Weights of a small transformer language model.
Training: 122M tokens, 4973 steps.
Each number is 128 + 24 x the weight over its row's rms, rounded and kept within 0 to 255. Layers, rows and columns count from 0. Numbers have three digits each. The size before them is the row's rms in percent of the matrix's.

# layer 3 attention value, 128x128, rms 0.112, rows 95-127, columns 96-127
097:113138087160084094116099114136137138141123120158118154108153142097067118133141136135157109138111
113:139143102153126153126127099149148106108112115097123099078128099153109125143118112106095129182174
120:096084115116152148103104173130101116138106113107155156119113132074138128122117166097145134119147
112:146159109090162132120123115146077067132141141122150106139153125103100125169082149144143168157142
120:145087153142142131142102126170140135127122140121118138165133126104117107118108109155079118173117
110:124131113127101124147160128166113126158144142107127178137156114126143092134108171126120143106142
134:087135094122146153101142163111116144157142122145102128110144127102113120084114127144084151101070
116:135148145152137097134164107112138148143152100088111128109102135103147131134152132128146118150157
116:170139143095121162118149075140116128159124121128138122142102119144112133160134118086126094150095
127:144146110148128148120186110123076141174132122111139133130162101119129086153108152103160160155086
147:138113171143128100154107110131121122135125099169091125125178174150128127122137124129135107129155
133:148100175141116105138125153145105129095119108128153136116140162120133105126150141089142147134173
122:142148146132118116109118128126118120126168116108119143088125080143138140158176108146114094099135
130:141147113123123128132099139099143152133102147083075143145092106127135120126149115134139094087131
111:101117092113109104094131125124169175086115131116108128133103121114173186109166074093163129090134
124:155134114125138149151124095146121131105132100138108110155118167118150156142163129091095176158094
115:100199156109153150095146088087137124133190119091149142149117105161146095123131108180128148125154
120:178111090093154139075115145071143115144105175133132122112130124124176188118131122126078149123130
133:093090124122148123159068100165089167118136125110127154146117192151120147102119159154137120110170
139:135100163126148090130117120161089094128141095153130136138149163113142110168122112119172138157146
127:087096166115115105115122152100094125125170115124122148133100096137126113135143119103190123146138
114:123135173082084100145133079158150090139156119111115127133140092152159143147139158100116117103115
131:108192113160118148114158102100142114115108167091058125118129143111147163103152144113142120090114
118:097185086107126139142125124118161117109125125096107138189114104139146125099094144171181113122149
115:103132175134141093100102156131138134068134104132096107118084185137153111102143111155121169127129
122:151107081155150125105162141145118100114092088093130091088164148139133100113159160161168115132138
111:134133171142122142131134103103150180148135119118139155128131172174125109171121108137162135154145
119:145132111136084168119162118173152067160130133159131138137101148161128141110136123118112092147144
119:144090148111155106116161130165141107145097097117116130113145149149099167147152150134101100134113
107:137160145100117099127077110149083142138206155121125142097159151098142150103132106099143157110138
127:161116117103163135118102116173139127144126159122129151132110172168173130144158122118176124096078
135:124109127150115135121148134144117149093073099155109157100138119123135124123163111092118106122133
111:108113139124098157162130115109147106104148148127122116109128127106078149137141142163114107168111
# layer 3 attention output (transposed), 128x128, rms 1.61, rows 95-127, columns 96-127
112:149170131108132150086149167126107092148162133110139098058153126096085136153085140085100102167136
086:111129138100128095103140162100128132126130159119097176161139132119188077175169110107136136079109
102:164139109148134137148115126130128148171146139156162116112132100111172117071127126102100171074097
087:094125082125114119124084131148176128140102154133114119103112119154167113117155112125122100126117
087:096143150167134150121153102131128140116167154137128117125111105141105128143102177101156149154124
085:191139152139110135154101105068104075113091129141122115141114132111098140114108132153164128142132
100:135124201094146169110105119111152128121116162146144152167085147143156143113120195097127124104129
095:108100131147133168095135125111168146113130126175115139145125157152148113141129146107089113125129
089:104109118137108163129157147167156132126128140140142128159135136124177102153130119156143137104142
095:116129128128097116118103122144189096116144169190145103088078096117200138134092119149128108148153
103:098098141105125125144134143171133132150133128103125103100102130108067146141150139108154133159126
107:125113118126124145098120151111173135129131108112128114157108103108094095146127116129171129113124
081:108135122152117137122165111157112154093150138149121158176136128125178149117071126112134131144126
094:120119089119168103104142097141113109121161131134141098135127134136146136131179118102142119115114
092:128152124152164138158118134114090132122173111109103118137140141129177108156130137158055098094067
089:128100127161154138127119143116080103121164130100153132115141153171104120119102115162132123152141
088:151093103151116158168100118105174147131081128098156124117084136095182150114095134093088107101102
108:107125119148134143148137153067081084124124128158117164140117119098171117119083107094162139136109
106:143141121128102110134153194132153125163118110142148126073144104134070115148177120104128149158119
112:142100119112184116133101125110153122114116115092137106115145134121083120108132125150096144126139
101:179142118126109121138114163171173149140096150152158134126112111131101134090100079121113112121166
089:134148082158157171136130128132134155129127166137187172133106137152122123111167102139133138151149
094:122103128167208099145101119124120149127171094132173104154129127135170133115145122116130094105122
099:139082101174121090121116127174144131148124159140127107124115133094159108152114106105120093144148
084:116124084098106138158120135111131180149135119093157110190129108142118132131098129096126143102113
095:119089180097142122147138086132129146133145141182122144200144111142114123133117089159101123093137
089:140165160139092130122109163141137126167114133116112113163141117119129147114124144132090090155153
096:089123114114138105147143123087106183136142112159130159121126138127122132158089121156116143101117
083:139082096112127117148135093093086150110161106133129165102107131144099116142137096118128181110163
085:185144139126122120107144115128173186108094114136144105166077101102178148103086105134166114125109
092:103140149141089111089136124122103151118132098144118077091165144130086100162140116151120122145155
099:091097156135127111155130089124116114124144120136169101127122150128109160106119101141121119115106
102:133089126151199117147149133104157134164142162127087090133142154142172095130121118123144103156152
# layer 3 attention query, 128x128, rms 0.195, rows 96-127, columns 96-127
117:064117127119121151152119124147083117142143119103148166127162151145094157133120119130156153166172
074:115108132080133143124130123131139148151136118106110145095085129152089152152183123119101124086133
089:168116129108101116143160127149142122135114130132127117108155122127104151146141118152103123162134
086:144130151182166114110111149135167109128104113127101131174140151102148119114100126156102109065070
082:163105073180152127069137132119097126118120124141086088126132130131124131136131128101128146141124
101:095128146114129134179095124176130151152133145095126135167104095142114138133147164145137140115148
112:169123136141156138112139117160154167147126134150133117170121109099130092135129153140160152120107
082:106067134165113188138118124100130122139120089113137126138123176119149118112113180124176115117150
089:139102143103079129117145147111125092135083095154095107148128123143144112121164137109097115128148
089:117117130142167136089102126106104118114113110152085146106152137090147122111136096164094107150088
098:082104097143132136093094107119125173107115125115122123102130129112108182142158113098108135146110
111:163154156164154104165109163127126116125132108133133140155125121163141114131098157075087128112149
095:106106137121134099160144124170102131128164134158174126122143128149065099149131088138121164127133
094:118143143166171129091114099094104106160095096135107126142138108109173139100073174124110107118096
093:153149138130135143126135117101147134123121149061113135072120145099084112153091128168120066146132
109:114135133108135157163124136116117136156112158135175136164095160114110083139085144144118169114120
098:174117145094122103114151129122127140121119137128156124149075146140136117099105130109142119160123
102:128137130156113121099095153125129124106167084080131132110162152137120101141084129140099119142122
107:139142085099112132111092173124123103108150127111168105103171151148127118043162151112117123140128
102:109099135146142119153111144134153168143129127127167120144099119146139121112103135144092104131110
091:107143135107176142131100099176099129153159116119135117125115076134128117122136090136135153111124
122:169137095111153111118126101126112123142128141093127068140148129135101115165156138130128144100101
100:133119131147179132143116125072116131101156100086188143099131109085156149133110127160128144148120
098:207086102113089171100117151114121113123145125126090132129085089117128113111172139085106148110133
094:089125097122119116118098106118110105109161086160130119135135123137113117137141116116091145137092
106:136100086147148129060120109159156126134127135130132102126109127169129153159129128134141165107081
102:125140103140133118114111129124113126148138152121084138110139140141127124179109155103129158078140
101:159087148135125115134097168097106119110138138113113090059157127114119121148157106110087114156143
098:179065156137108107140151119144145123154100098102102119144136144156103106109124097154100139138147
095:136116114132096149140144122161132167153064127126118144136127151168177086133160153132151113143127
106:140137103164168163118177134126110117174135152154134160132139160128150146142113116143150129136141
104:095127119123128133121142150152095119159171125127116126131122136129124158090124155143104115172136
# layer 3 attention key, 128x128, rms 0.203, rows 96-127, columns 96-127
089:163097154154119109144136108149097092110106126146133095113122120131151113107130123107150126159158
092:138112121142130095109165142099126134092099122122167164076162122121172148132128178112133126124214
099:135145132132085130141120095146116149140129130173138200101125103127159091140138110179140132101153
082:133188143116094147149147156129144183135121105134114128121160119125087064098125146167146106145147
083:121141165113110134132104135155142099094166077095139147165146135121147152069104120127107139106160
102:125149136097116145101160146101143143111128139155062139100089086140184124134138154135160144085149
107:109159094151148123104122086116141125130142150168076137160134115103179091172130083159152091131150
098:141137079066129141105167138096144091146125167136128152138143105130156146138177109163122136168136
097:100125093154124134142147140151098139109137116111108153144150163114095116127142113125142099157118
089:186117136102087129077141110134159084131143105127160147143161118151074133147194111143093134114153
093:124135116169101128163124109128125123144128146093131108143119139166062121134100110147142135097090
122:119153124136106120108093147127160106089110124093118153117134158113125164097146126111094142116127
121:095112088123148137170106127114162093134132122076144129122143136118106135118135111148156118153134
108:116139090101152138141091149097124096139105115120101100152111137149122136136113162104133105132142
111:146140101148144120086156101159118086104100090124102119111110109140147158096158138076140115184115
104:114120133140129121198134129125084139095104122138124124073103172141164132097150126138103137145124
096:150149077124130139152108160137130110134103173115108127135124093108104153153140110179121134077105
104:160096098126067136080147152120099157154104159188131137148087141092128096140169186102124117134112
104:131086107081121148089162159120120107125157091175129172146102182132148110150117158086085117097121
094:142148117119086122100119106124117119149093164136143127129143105133165108097119117122105126128133
092:117086139099114123102137192138118098097128111129122070115122143127132112117167147123161109125142
112:176110109164112165110122097152122162104115115139138124124163141136098125106184133114138135109151
097:132161088108105114140146131137173130147144116121160079147161167134141122091103147113078135133126
100:164129132115121148149124121120161115060074100119137185167174178153115115138113129110114083150085
091:103105121115161124141155135143176135134155127118122043140145114158124112129113165151097126091160
102:113121156118135144150130134143138090148170140160118138161089065133127127156100131165164117079145
108:106144186121096144138145110117160147136136143113114096124108134108129105134104130145120125115125
090:169162110102130182107176120106134106108122096103141097131106131136099120119169126108147171169096
102:142138105139112144131114128127099118129133135098134149153093105094097100113099124145062137117118
096:148152126111149119141156084154126092099102148118111127111105085164112131122160166116159144124119
108:096114166118128121145154072109088157099144133142146143143108115144148091117097096195135181123110
103:171147143127160127133145161155124124112153134132098149158157111103158100125147131202146117131110
# layer 3 MLP up, 512x128, rms 0.409, rows 0-140, columns 96-127
095:091116165081116140119150127167094136105095072136106141140183131112127115158098127160097098137128
101:106170136103153134131103124124109157116132127137096152088144134149105112150144089135106163160144
099:075163137132111124145132133128146147177094123125152061145120155160115137146100126143122125101149
096:145152188146153149136099147128119090090115115101110137095130115141125127121119104122169117112094
100:133107136151116147180119159171121093102142119111142138100098122095157109126121151120097132091144
089:149155111106138125114133127108147098091114135113142118140146091155105107122144087091153134136128
095:102112107164129133105138131144185170118140127112128133125152096114124136132170141157119084151113
109:131181124117135133105095140126073122103142154128160117153191135106134075130108143145163153106129
084:105165166166142099137151125127080107142105134106097111147170145153145099158123130070154116129126
108:144106108143082115159150122161149137143132180149143151111102135096085105130097115157126163128132
098:152158142144158153137075124141166146118108156109165149138145151137114145124142108123157144140117
100:093130143101108137118121129169114146087112144152096119081159092112170109110118119136103094159130
099:113146106112101139149169127178162140099086130125136186091160126119108163105125144117115150118075
099:163122174134088112104132130130162117139138128113093104075157158116150148103121111138123120116123
097:158139150128156130159129152164133118140117117123116144059146139155137106095138126111099118154142
104:125160129072123079105123104133143118092151105127113141136102127098141167092094144120164135166127
098:155116075126133132182132113117127146140129158115146102127145134152088118123144082128124063133176
104:106160142163157099143156108131103096115107149097094127099149135150132152104134124110099092128144
094:134149120159150121108145151152126111114136152121151179117134091106097137146144104134097122115151
107:130135121153123124176084087138089087156137177165060122138149112126146071141146129106111133140101
104:122130109104165078156120116134126113150154136134151094163136102157127165177126119115112120120106
093:183117140111143109126115095154138084118126131098130101111100143101132148108139146106115148130161
106:131122115140143092151095124119135131135143113108164106072153116160141126153113127179163132086115
097:103136153119080087118118146142079124101142159154109151119144133147102125090133101109132121131121
102:148191119124106099091139152163114136164126124136154115098151124118097121069150097136143099150147
103:084101128121163097140089152166137109111161089119129135122108128130153110142168144122059125161092
090:108116134125075105103168146108175130104121138134125167136119117160104090165094110096140129085106
101:089117121142086147123136163118143144173113141123140110126150092120146164179119151132133140114107
097:167174134172114145158095095195107081102135121112136135162145138101148131127164098099120164147125
108:179097126154152095139100100147124158110173102115113112113125140145127136173172127124134146145150
097:082135171153139109115108123114117136051138097147135169110102099111127127128099172133099129120128
111:162124132131141136116123159142130136128122136132112160127106192140167136128164147110113119097143
103:137158086127126145111097132164128151148130139108120094128121116118094123146087173146135148130110
095:090123154126178092145167135111116104094108110163138063123090163081103133174153090153125099114124
090:101144147172124128178164137142107146128158108132107153141133107151129153110102121162104124130119
108:152112142155119146177114194165110127135136102142171119102145138152138128124093105124116119111105
100:137138092133129155117142096129122128116153129121170143122121175081105142138117109100170151136174
104:112138144114093151143140123122094135127127126150105142141136134118139163117123137076154127124190
096:131127141145127127107162133121142169140104130126099119136062103177144098132150108139115131136120
103:173137108145137119134154178155094096142085166144101130156108094134147118100148115130094088094128
093:145135123164112134129098133111127139077160146178098165130169154150094150148112095128111156142164
096:109111092130124127110158095173089155129141152179154141138119122132138118121149116106102164113127
095:138118110150137079133094119120084111125094153141105140108170105130152167113059157128109145103129
102:154137093161128120139126154127117100172147150108149108148085147116101178151155127114174095119132
100:129110159141126128131124163100097132115153176084137153115123156121099129169115117165083156168099
114:102200119185073122129137119131091104118124138113109111142112111126100133123159150168129112130152
100:135123099101123142144114136112088106106154145144081164178131109132158130137105126097139114132057
103:102150091181108136074170127102124120115133135115137153114115174186117166138128113179123114134142
099:095146152140104117184124119142147167143119147087137115166113168097084140102146151125113158125108
106:148080090126151136136088120141114137140162113196145114123095136153107097141163108117158146152100
103:157127107093143161156132114136153131124121131107140081095118147132136161115127128143127082089116
094:159162114094099132126128111141169140127138115120086112153132134160101169110161130153098121131140
107:160073095125159106132127140126148088150155183145162102084143159147142147124138152126121121175137
101:159126109151099107130160111184119081139107153162166145134095118126108123165126164128131134114175
103:118121165093129128135162081122119156139154150105108100100114149146157111121132153113127130179107
092:135111109127125165147135148144091137120144140081137141087146137149143123092132143132131109120151
105:143120148128110104140115102118130163082124138153129098135145127146124122109111138146135096106183
099:091120189129135176130153133121146133095120158135143167096144113136138145158126116124129097102096
091:165134091119106112125134071137140118182154113087117087097100109141118140131154152106124138114172
092:163104094147116134152136118167153125136129179109128111105148130093162116107100150172141151147115
096:122142146121169128159122134125129128130161149156148109100106102152165156087146114121092125111129
092:118135087129138105126115106127126180129164118104137134143110114078188094123075104175106100126108
113:112216141162101140156142153076113107143113125124129125136129119146116136099142134111066130168119
096:147135138117107132127107153130132125149117137154148126130139147130148164162149095072103129100116
091:150133138127137126130148131090122126142094146090119088131124104145106127115144131162101077109137
097:156131138143124141124125112142093101098145129138137151114107101099088136105132121110150124121108
101:076131159135118120145142147144084117122127117121119134115109070148152180148160144141145101155139
093:070122118118126131108135129148125153136121126121178139124183143129100083144172101150118129102140
099:136146149133171152170111140133143122106161137138119119134137170080116080104162116088130116106076
091:142122127076144134118093114097148123110137127123131137188131124138108158129095147137127125103163
096:120084146122135138123090154136147143167111184134165142099126149142166146145108149118114100116125
101:106150170173118089170182157146131124096170141110134121138116134093160097116123112128113130130141
097:166139142126147144078102126173119078153136155080140095116170136141132132101164104146164103105162
092:180137135087127151126142127089135092151162180105151111115090189098113137115114165123117105117129
104:109155095150136116145159139128125150088092109144145131089144119144126150150097166141086110137089
107:115133132071092124091121130120117140120153147118163094077157167103121152134117133113127177147146
098:094092118130129139105107116119140097159125111125125122129127095151095136099135143151156161149116
097:135112150111151154158157092139118140121142146121162094112110111145120131141120123135097105134127
095:167131159139134127165146134109119139167130138149150156130107142106160128129087099089165144147114
102:103129153172148100107099117116142090119071111137144068137149113109129107156110137110128154122141
102:144122119160167124156108129122134143120163101137115093151108148151161125118142106082116157117086
101:110123152094081107133134130150097147142108098134145106129159107120137167141113163153166117141134
095:132133100125148124089129091132154144104127121136155150105163098126084090128109164152138120144141
098:126121158116165148135170136139088163132125110112174140116114145116169094150147109136145118071090
098:164110164138106139127115177097114128118129118134114085140095134124129154125118140097159148118174
089:159134112125153114117097138174081142117180134155102113140119105106166136118136125110058143097168
108:125116188141127087120168109122124100166151108141141102156136147123132084092127154087149121134140
098:112103120113103128119180116090127117148116146155123120082155169132137128155123112163130108110132
102:152109147133098116124155154119116118158129126134174143123121123150101127146124117130079126132092
097:158133116131189125164127106133083136154116100109147075150127156101146159114155167115102105102082
095:111119126163102148145118100124109107106116116121110098138090139130179134153086115167133132132149
099:140133119095165088161159125156129152138183123193142133159130119151149126133103185116135125072094
100:146155129092142091150143163109101137154126122127093097143082092123186162103125112125135108104140
102:101149137122094070124171127168125142123084146152164092129099095127166093093125125145138080139157
099:146123136152152121131137147110140137159120189153091119104127114095090187148182163117153106130170
097:108119133114146140149121172126148171109139170120157150116122111103131078111113114152148097157092
108:126079065147163124160149153093114155129078097145086141147127111174166076161149116137175137128139
103:140105122138148115152123089144139137096117147129148132145117102153164179147144100091146141113115
110:108100111142122120127120105150138163129117125126151097106137118138163143141121126169169093139119
096:105134167083129134133115146135127131156159148093145139158149106096188122103091106105109127100116
101:164121137111145168165127132132135166173129135141126134136122099113137097104134143134078129145124
102:154168127135095124147128070160187182167105155133168126109144107158152101123130121110140137116142
100:172118126074114108142125151141124162123133113102140114171112111151151121122065123131152104150095
105:120093105145133093130120136127131154182108120146127150117116109101116087134150109086128157131075
103:111105163134141093157131122128108122131134143120118084126140094131145120146144145129141132112127
103:119130152102162155119133132141131122108121131181155127118109105119088162136122107080158108128170
103:114124158126122143104133084128127129068129113168087132121129123136123113104132117152148134083144
104:149132151103146144160133129137117117159127087090146110151151146124146152116129093148116130127148
103:107125175151150151095083150159175144143135129114087151112135106100090169138173164124173129132144
102:100140163117087110165117107136139112106158143142116210143099121124099137104109139152150121142156
130:160138151110122081151134138159155141135116161147133127159116127149165136127127127094168132085120
100:133112097118117137122124130123105097112146143126141137147111103111109075089132169150152169156139
108:142109143095113122144162144154162111151154136151122096114102157088144147123114135142133129103102
104:120113124117073108084138138147093118111096094121103149116109093100060179125096114122175141115147
102:139094125131115111131153122090138141122129109120090094143117116164129147101123137103106112106174
095:148093101120164156088170133137126094128120112081152145149158125140109133163129130170123138105154
104:149096118075123104119119162145130130149126127159144116110104131141169095158136139155123161099110
097:141172144096136112117147117105130131066136129108138132121124171112102142128124110099177124109150
092:143139145152123152132132156147153085165143140129116109142157104152117153121159113098151136107076
093:149104145072091101085098103154151145133112149146090133108118128110125105097142151140133101093150
094:120129129139148170132106113116110146079116165129112176176146144119134134114135087137107154162093
096:129118154152122135115129108106107087134172153102158103125116134120150097106125069092109106129091
091:133163116150149150111150132116101120059079126101161115084089175100077125120142124165106089136119
106:118081097115147088128165155104139149122153126104150126104153108117096160120122107077120144159151
096:116076095115109132142094097144145164119092133130151150158160123129130110178172105136155141146124
095:136124070051112140128123136143142150108160132145145089173154107148165154136145133145125149142124
105:107152131117140150163136175079129140137142117128150163158148141090110129140148107108157140139147
092:092129134174117150090069126129094116128124140130111127122097107138122097135149148109113074148160
103:120140181101107121130141107119090159108130104096179102130143123143177140154127102147090119135114
095:164113159126143166120149144146117138090131168092116147138131087142103143136147112106132121125155
103:145182086092079131113150177147140135137109131149111118162112118132111125118147138106101132125165
098:129129138117124154118088092187129089136140147119130137123107125154114131155107140126124094158155
095:109157118118155154111138110149140138144148138156112168086153152082122105120141157107113142132101
096:130134141158152095162119150100158140174129086138085105101114137140102150151099105109141160107144
092:177131111083167107177137081134116108121132156117132106137132144125121159090129134058112135122078
103:131163112147141081121136144077121149114115113102146145086141150114139155134166129101133136079130
102:129138107148149150124129167147123107100126113142180157083140114141125156131113112128128123131152
093:150135081125160146120100061069117154163127126110143131120128141150149128139154141145131158109142
105:090151138130104133106153132165116129113112145117136124108129126125138153114120128127099164111125
089:103122141110120167128120116127132139113132115096126128098136131095113140127131144112156091123184
098:117137137097159104108180093125116105106091102135110090115135177088143144103121130131167137107127
# layer 3 MLP down (transposed), 512x128, rms 0.194, rows 0-139, columns 96-127
094:136174137151093111117099155136082083138106096129099131134147126130087104125136096138145107130117
105:098154133140163113120156091123107137096089125198115120141130131132082142140157113127102140133156
104:132133121100110163151141117105110126099103144170106115144159149118082117130098112110162141108097
102:117104122100161158132141124143131182140129134149149148092144106128135077108126134140132128197153
105:156115146165128140110128126115183113124116108137168117136123106132103117175117128114122138166092
098:107161140138124142148147125188166141123149146150143106171123108124184129111108091118142113110151
097:127097165162165137083101116078151130127106107097079141151142086129106152122138137128084051131106
114:121133154150131121141118119151087132125094116096142111118115155111173135091104098136102129142111
089:132165109103138162093137163177121141117111108141140085156121102159147132114106124157160145117088
099:117129106076174143146153129134163081117115152101090146105078132144129173128114106121130128123184
097:100091125153127101112151128146140140171105104150118177152116147091091151124128128082124135146147
103:116126112113139166119110142113118097142136125117103106149125152112164115083174116121115096104098
105:118164100129136124151130158152150108141110106132145116127126165117084181115122129114118094135094
094:117113138177122090108133128144120115126120076127099159129135132109171099109172088122149118139114
094:125129141117119138129086082140113160072118149133113135151141128152139132155119138143150122073169
101:141098119109134139148153131158115177125143104143128089151182107153169094128151135116120133101137
096:152151139120127111095116153161154186141124151110102136127095177140082112114124108103138114104158
098:124116159120156083116109125123142108135103126105134164105135112131171143137119124165120122091113
100:100141162115096144129117108110134107138117103146095126173132135104144133125187185140131143121119
100:155147092117133122145143164113139129157086109113141181089110123105152152119108126114121109128134
092:143108120178127163116071125128116110175116121128147139142152098093139103189116118106093127138106
105:131107096166107127109121098129136092124105086131195114104116104108136095167131109124131143115088
107:150122119108121133113128114130127122104188141071114123118131142135159135162105145150129113097137
105:145123144187157133142113095101098173124180107106132113153124133147097109108108135140133095129138
108:149144142113152149133123098119114157147084128151187128093148156146088131136104084144108090118128
089:138114143129107131112157105134096122134122169119103102108097104118101119115116136093142133100148
097:119089139089073178122128102111122123142123095101147131101137138149119138128147135080105108170143
103:127166077117153114122118092148138165117139153162132134144162133093123133124131093120095065176142
094:108151138105091155127121141128152154136116148136127116114082125117119164105121118119139155116119
117:152106134138119123127113115116142145127115120137133128183122130105133151133162151139136155137108
094:137143109103152115146111151159085146197126124161151125109142091173104112148083158086141118133153
099:135152111127120129123093148150104167123126074162109168147098133116148140147110138127106157156088
105:139131129153148122149097122124152100113150103187136122125105122105131108099151107142130092115156
097:110130112124161139192115108151127128151107125141113144171162131112096161124135126115072133158137
088:159150115117098110109132126117140148122148116153120114135144121097136122161118124136141144105144
099:165127134098112116106154118129143118120157169139117159138104094125107147161114141129124139121174
102:087106129159118167148117154118160123110093079109117139147146117160158166127108130104142114142115
106:130162135105105100130118136097110108126140132142104107159133112132144150165107139103109126118149
098:156143078122103119143110138110115103150154114132165104122163129115172169114126154098162144126105
105:131115140119134200100137124129128130143126110135127129149143146085134130207157154136119083142100
097:121150115115139160130155136141093176106171092142136128127141121083108167134130129101135100115125
101:110112139114139171147136119146135144120094098140128103153118108146164127124127116124122103097117
094:125142147165172100145128109114112153107145103103122115131094181117163143109192158117097142110142
097:122128122119130122148175125104151149072137140125102157150085132121143128116153136122113133102129
102:144125123117123144124115104127156103188138167088066153148104094125078161100129072108151132129106
114:080155137141113167139109165117124122091184134137116121105122123151119129126146139130173075127121
099:100110079111090128115128107135155140145131105146113119104116088125111126123140112090159097119176
105:090158153125103142100156147151159124080141114134128151108150139157128086126133119132145101141142
097:119141104124147141098135142102142116128135125144082141100113134117089150132140144158151101140102
109:139128125138119142123101104092109104123081105142138107150109119130118104087182142129125115147134
096:102116126123145098091127146127179115114100106129162122133162176136160124103123098125131154114104
094:145160128142163111125138137145107127144155135120103188135114111175122142097084081098152129166111
104:056106136136091132147143122153095155126124116168148087090210118149161129142111128153121103119163
102:156131123110122141075085163056127143133150109084102185113148119155148103135156139099134115151066
111:159123127138201132125157117115125141072117111068102125091095141101106089111130138102173141141112
088:159100149144110056102126105121173153143119121182138121093120103123134114154127140160163128144139
112:137121122131098129161117137131133143133080116130135137176142151107142160113117138126106132116164
093:138112155097132123129111133142107128131139129114168114102156111102116122144112114154122136142129
105:164077110135181129094137112144131146135114138099128149117113127162146112120140123150171114130149
096:150144112120132119144124136112106111089169110139108122125175093186123118130104103094128113101138
092:117122166130147113130110120134091098137178142128085145117145141137099129160115132158095141141128
087:139105170095090102143131127116106105130127133177164143112178125132132142166149142101170139111146
110:131128128122125147144166086144104084193131153092130110143124103155148140138171115133163127172094
095:150154128131117142100104139092102080158140135167163113124090101141130110163122139100178143148080
086:135147138143095123111120121138124153146125118111179102141137124108082148088158118169146087169154
100:159070139110145135106096100149153128100118128177149129179127095141111123159157163081130137156083
104:118133137130158150093091088155109146124125124100118126132119126139142107139138148109138069102172
097:157146131129137099161137141124138119162131131141132112132102149108121126154127115132114122081117
098:128199120142181096134111128122160133082122112140132135105124123095090118140100161131150109108145
092:095103109146170112129114137127113120095134092089107133154118112128109132174138159153126169159120
093:093133097104150155158093117148095138133142141132156096103125105109095131122115181140129154148092
101:095105096112154112106095124110129150117112123097130176116173109160140146092177148167125094114129
101:109135121083105110107121155126137112117125124142128144107140121145111211117092093122121113160107
095:114122104165135085115117175078138149098126089145101122214166092152107142139141125136118146107074
101:090154128120100108146153155119093123063101123137163157102102146155140161135129112122120173114138
109:122192135129114148142103110124155121130109139087120113162134174149138115081121116139108162133132
095:127115138149129137123107130135148124139130132112144134175128102144129111125124084117131109111139
101:118123119184129105139134100126120132148175153148139123141141133142137138126089153110122164119137
087:147128174124121113147114130115148097159166082155152127172127136086126159163143176150122130148117
101:116177127129132172101157111126119121107061136145099108123147148146152141162123119149146112113119
103:122160117160127129105168119155129096126150093091145115126120099124098105124146075096142154139165
098:103134148128127118147152078148147174103099129106126105117135114129122142113142153138119096146139
091:153149112140195099134135100126111159152137135119148151139117119132112171119123128126134088120159
097:112158150131120139101098112107131139137121162118094174153112142165093132120088132128125116146101
103:138123132105123148103110193120102121144098054139150110177116124126137169153147147101167120119120
101:131132147084172145124137114120139115131114128124147091084115092148070129099149105116160132105168
109:130171150131135175108075168168091124136145139118118148141164134121155100101121136175121118158125
097:127102109137130125139130123127122158157140144125137165160116175110145138130143114158101098110103
105:145112129106125113123147177112148095135101091183172095151138178115098127153149150121132102141126
090:111098155133133153088081157127151107107103160134128173153111081147090118149126112132135098120126
100:104101142115144179120135157086127140130135122143139165142147136073153145126173128110142094142096
114:129128114120148150089141128121116154146110145172118130143128119080123116083108101123128134143131
091:153136109098172078086123153137114153116161118141122170174133098102182150140147123076130100106131
104:124126124080138140120109110126120087134117141104126108139147141162135094122096141121171157125149
095:054127154127090160109140115144121168103146081157147133156112184128095151091080153159101087104151
084:143139150191135179159115119119115087121088100141100120134152136098108114088115123089106098129146
109:109096106108148137148182150088104179105141105115132168102151135151179119115110132174122085147117
101:138159138122133133153161095092117130099082156146118142161144114156169163158129082136160097116134
102:091119104117155076116138094144139125119173128108096145121130133112172119111152165114091117117080
095:114143108139175128109151094163136147122145147098129117140109128139171128108120137095135078093133
098:151081069118151136113103130163113136169160127155176088140091108098177135173133120118139106106140
091:090145143076099131124079153102134150152138117149109189119111111137155112124127151120096142100171
093:126129152099108147101113144142129112150158180114158117139113095152107130136177185116150129095091
112:132120135104152172150160131135082129102149139102063105130143124104144117108140097107100110103134
099:130142082110107144102128154097109134138141090173094122145113142126101096099160130116132147101120
100:142116176123145150151149093119113118117063165148104089135117153105120098117096136131109113145139
104:154131119124168084124127126148133151093157142146120125095099146100130129166125159145111114112125
106:124176128123093067114124115138119146100098116156105132173108087161129130130134140090105151106130
099:108141097084141149143148141123111133157129118091123166159175087102125150115085138100133122153124
102:131183154168129154112117114112149130117105149108158089137147140123112097117148146158140106110112
125:115161105165130116127153111113107131144109132152134088147089167137182117132125156094126132102125
097:121128079161123099107110120155115086160134175086128128160156095132143145124127158175129144098141
111:127129137103085135128116137111124101141153086123125108146114150104130144147112149109140149124146
102:129109074176150116140076147168133115147147097131124129167076093144149120114105085137095159143144
094:131126116094148119131155123113149177118131099116125119145144116139149151129161110124125120165101
103:127163048137145149135160168134120119116094135140148095155146097132160111123101145136138115092171
096:065133121120168105142117113097128111159137170138113135115140168133155144129133137113104125119089
091:145134128178146112100149139115122143161105087153151111140147136115120109119138114138136171191134
094:107107137110086170129133117096178176113099094131140124151132178152117099143121104121134109137128
090:145178123151116146130144156123142123134160146122166121164121087115140153156113099120118112176123
092:101129097160148145113119115141126142129101139140162126118091068157148105114091089081082132106105
094:126137180149137083095176140136138141124124123170192131137119145137142124123089114054147121108124
093:113115132151164135081115125127135134129135106159149140134110165099164109131131146101176163123076
109:104162151148117145171152150069117112106092166094126133141151122141126151123133098161148158154117
101:154179161110103094093135135163125109104147086095146139085115161082136138104095127139107130157118
100:110090118107120122131100121152141107094121121139091138099143130127117129100135141118147110187166
096:130083154113129122170120144111145120082084125145103142139103127080111119161152148099122110125167
088:078127112123137118127145146121111146161137106154109106114124119161163173159133131131094100124144
100:085139124145175101106144166139125111092145116128170091120118101154156099124103146118111124139162
104:157113090143152172135125088117100127126114076158139120165121137089110121093078162122115152145117
104:143135138153117134091149164095141163154126116121129130150137162120137148165143120127144116105149
099:105127095103120167118108127142169131103163125132114113138145085116079121101115125112131131098167
095:121137125119095104127144123125159141127104133081076117129119134084126156135158129117102083114132
094:181122134134122137076133121126130087153112132155127127144113142105093143141125123128101131128156
091:099127145128102129095102110090145135080150130141129124097143109135110138176154112198122094148148
112:147130163140129160108102127119133073137128104125139129114076096123117105166143118181156130121135
101:114154156138110118098128166158129115136113080151127154109097143151156116114125178146147149112073
098:134114064156093152134155128126122145154125152122136111156135100126133136117147131168104076171105
105:130139132156118170098118109166131100141128143135102101111150110153131144151087140176090130129112
090:116147085132156081122151133118150121158116114153170110152126149134167127158104126136108131170160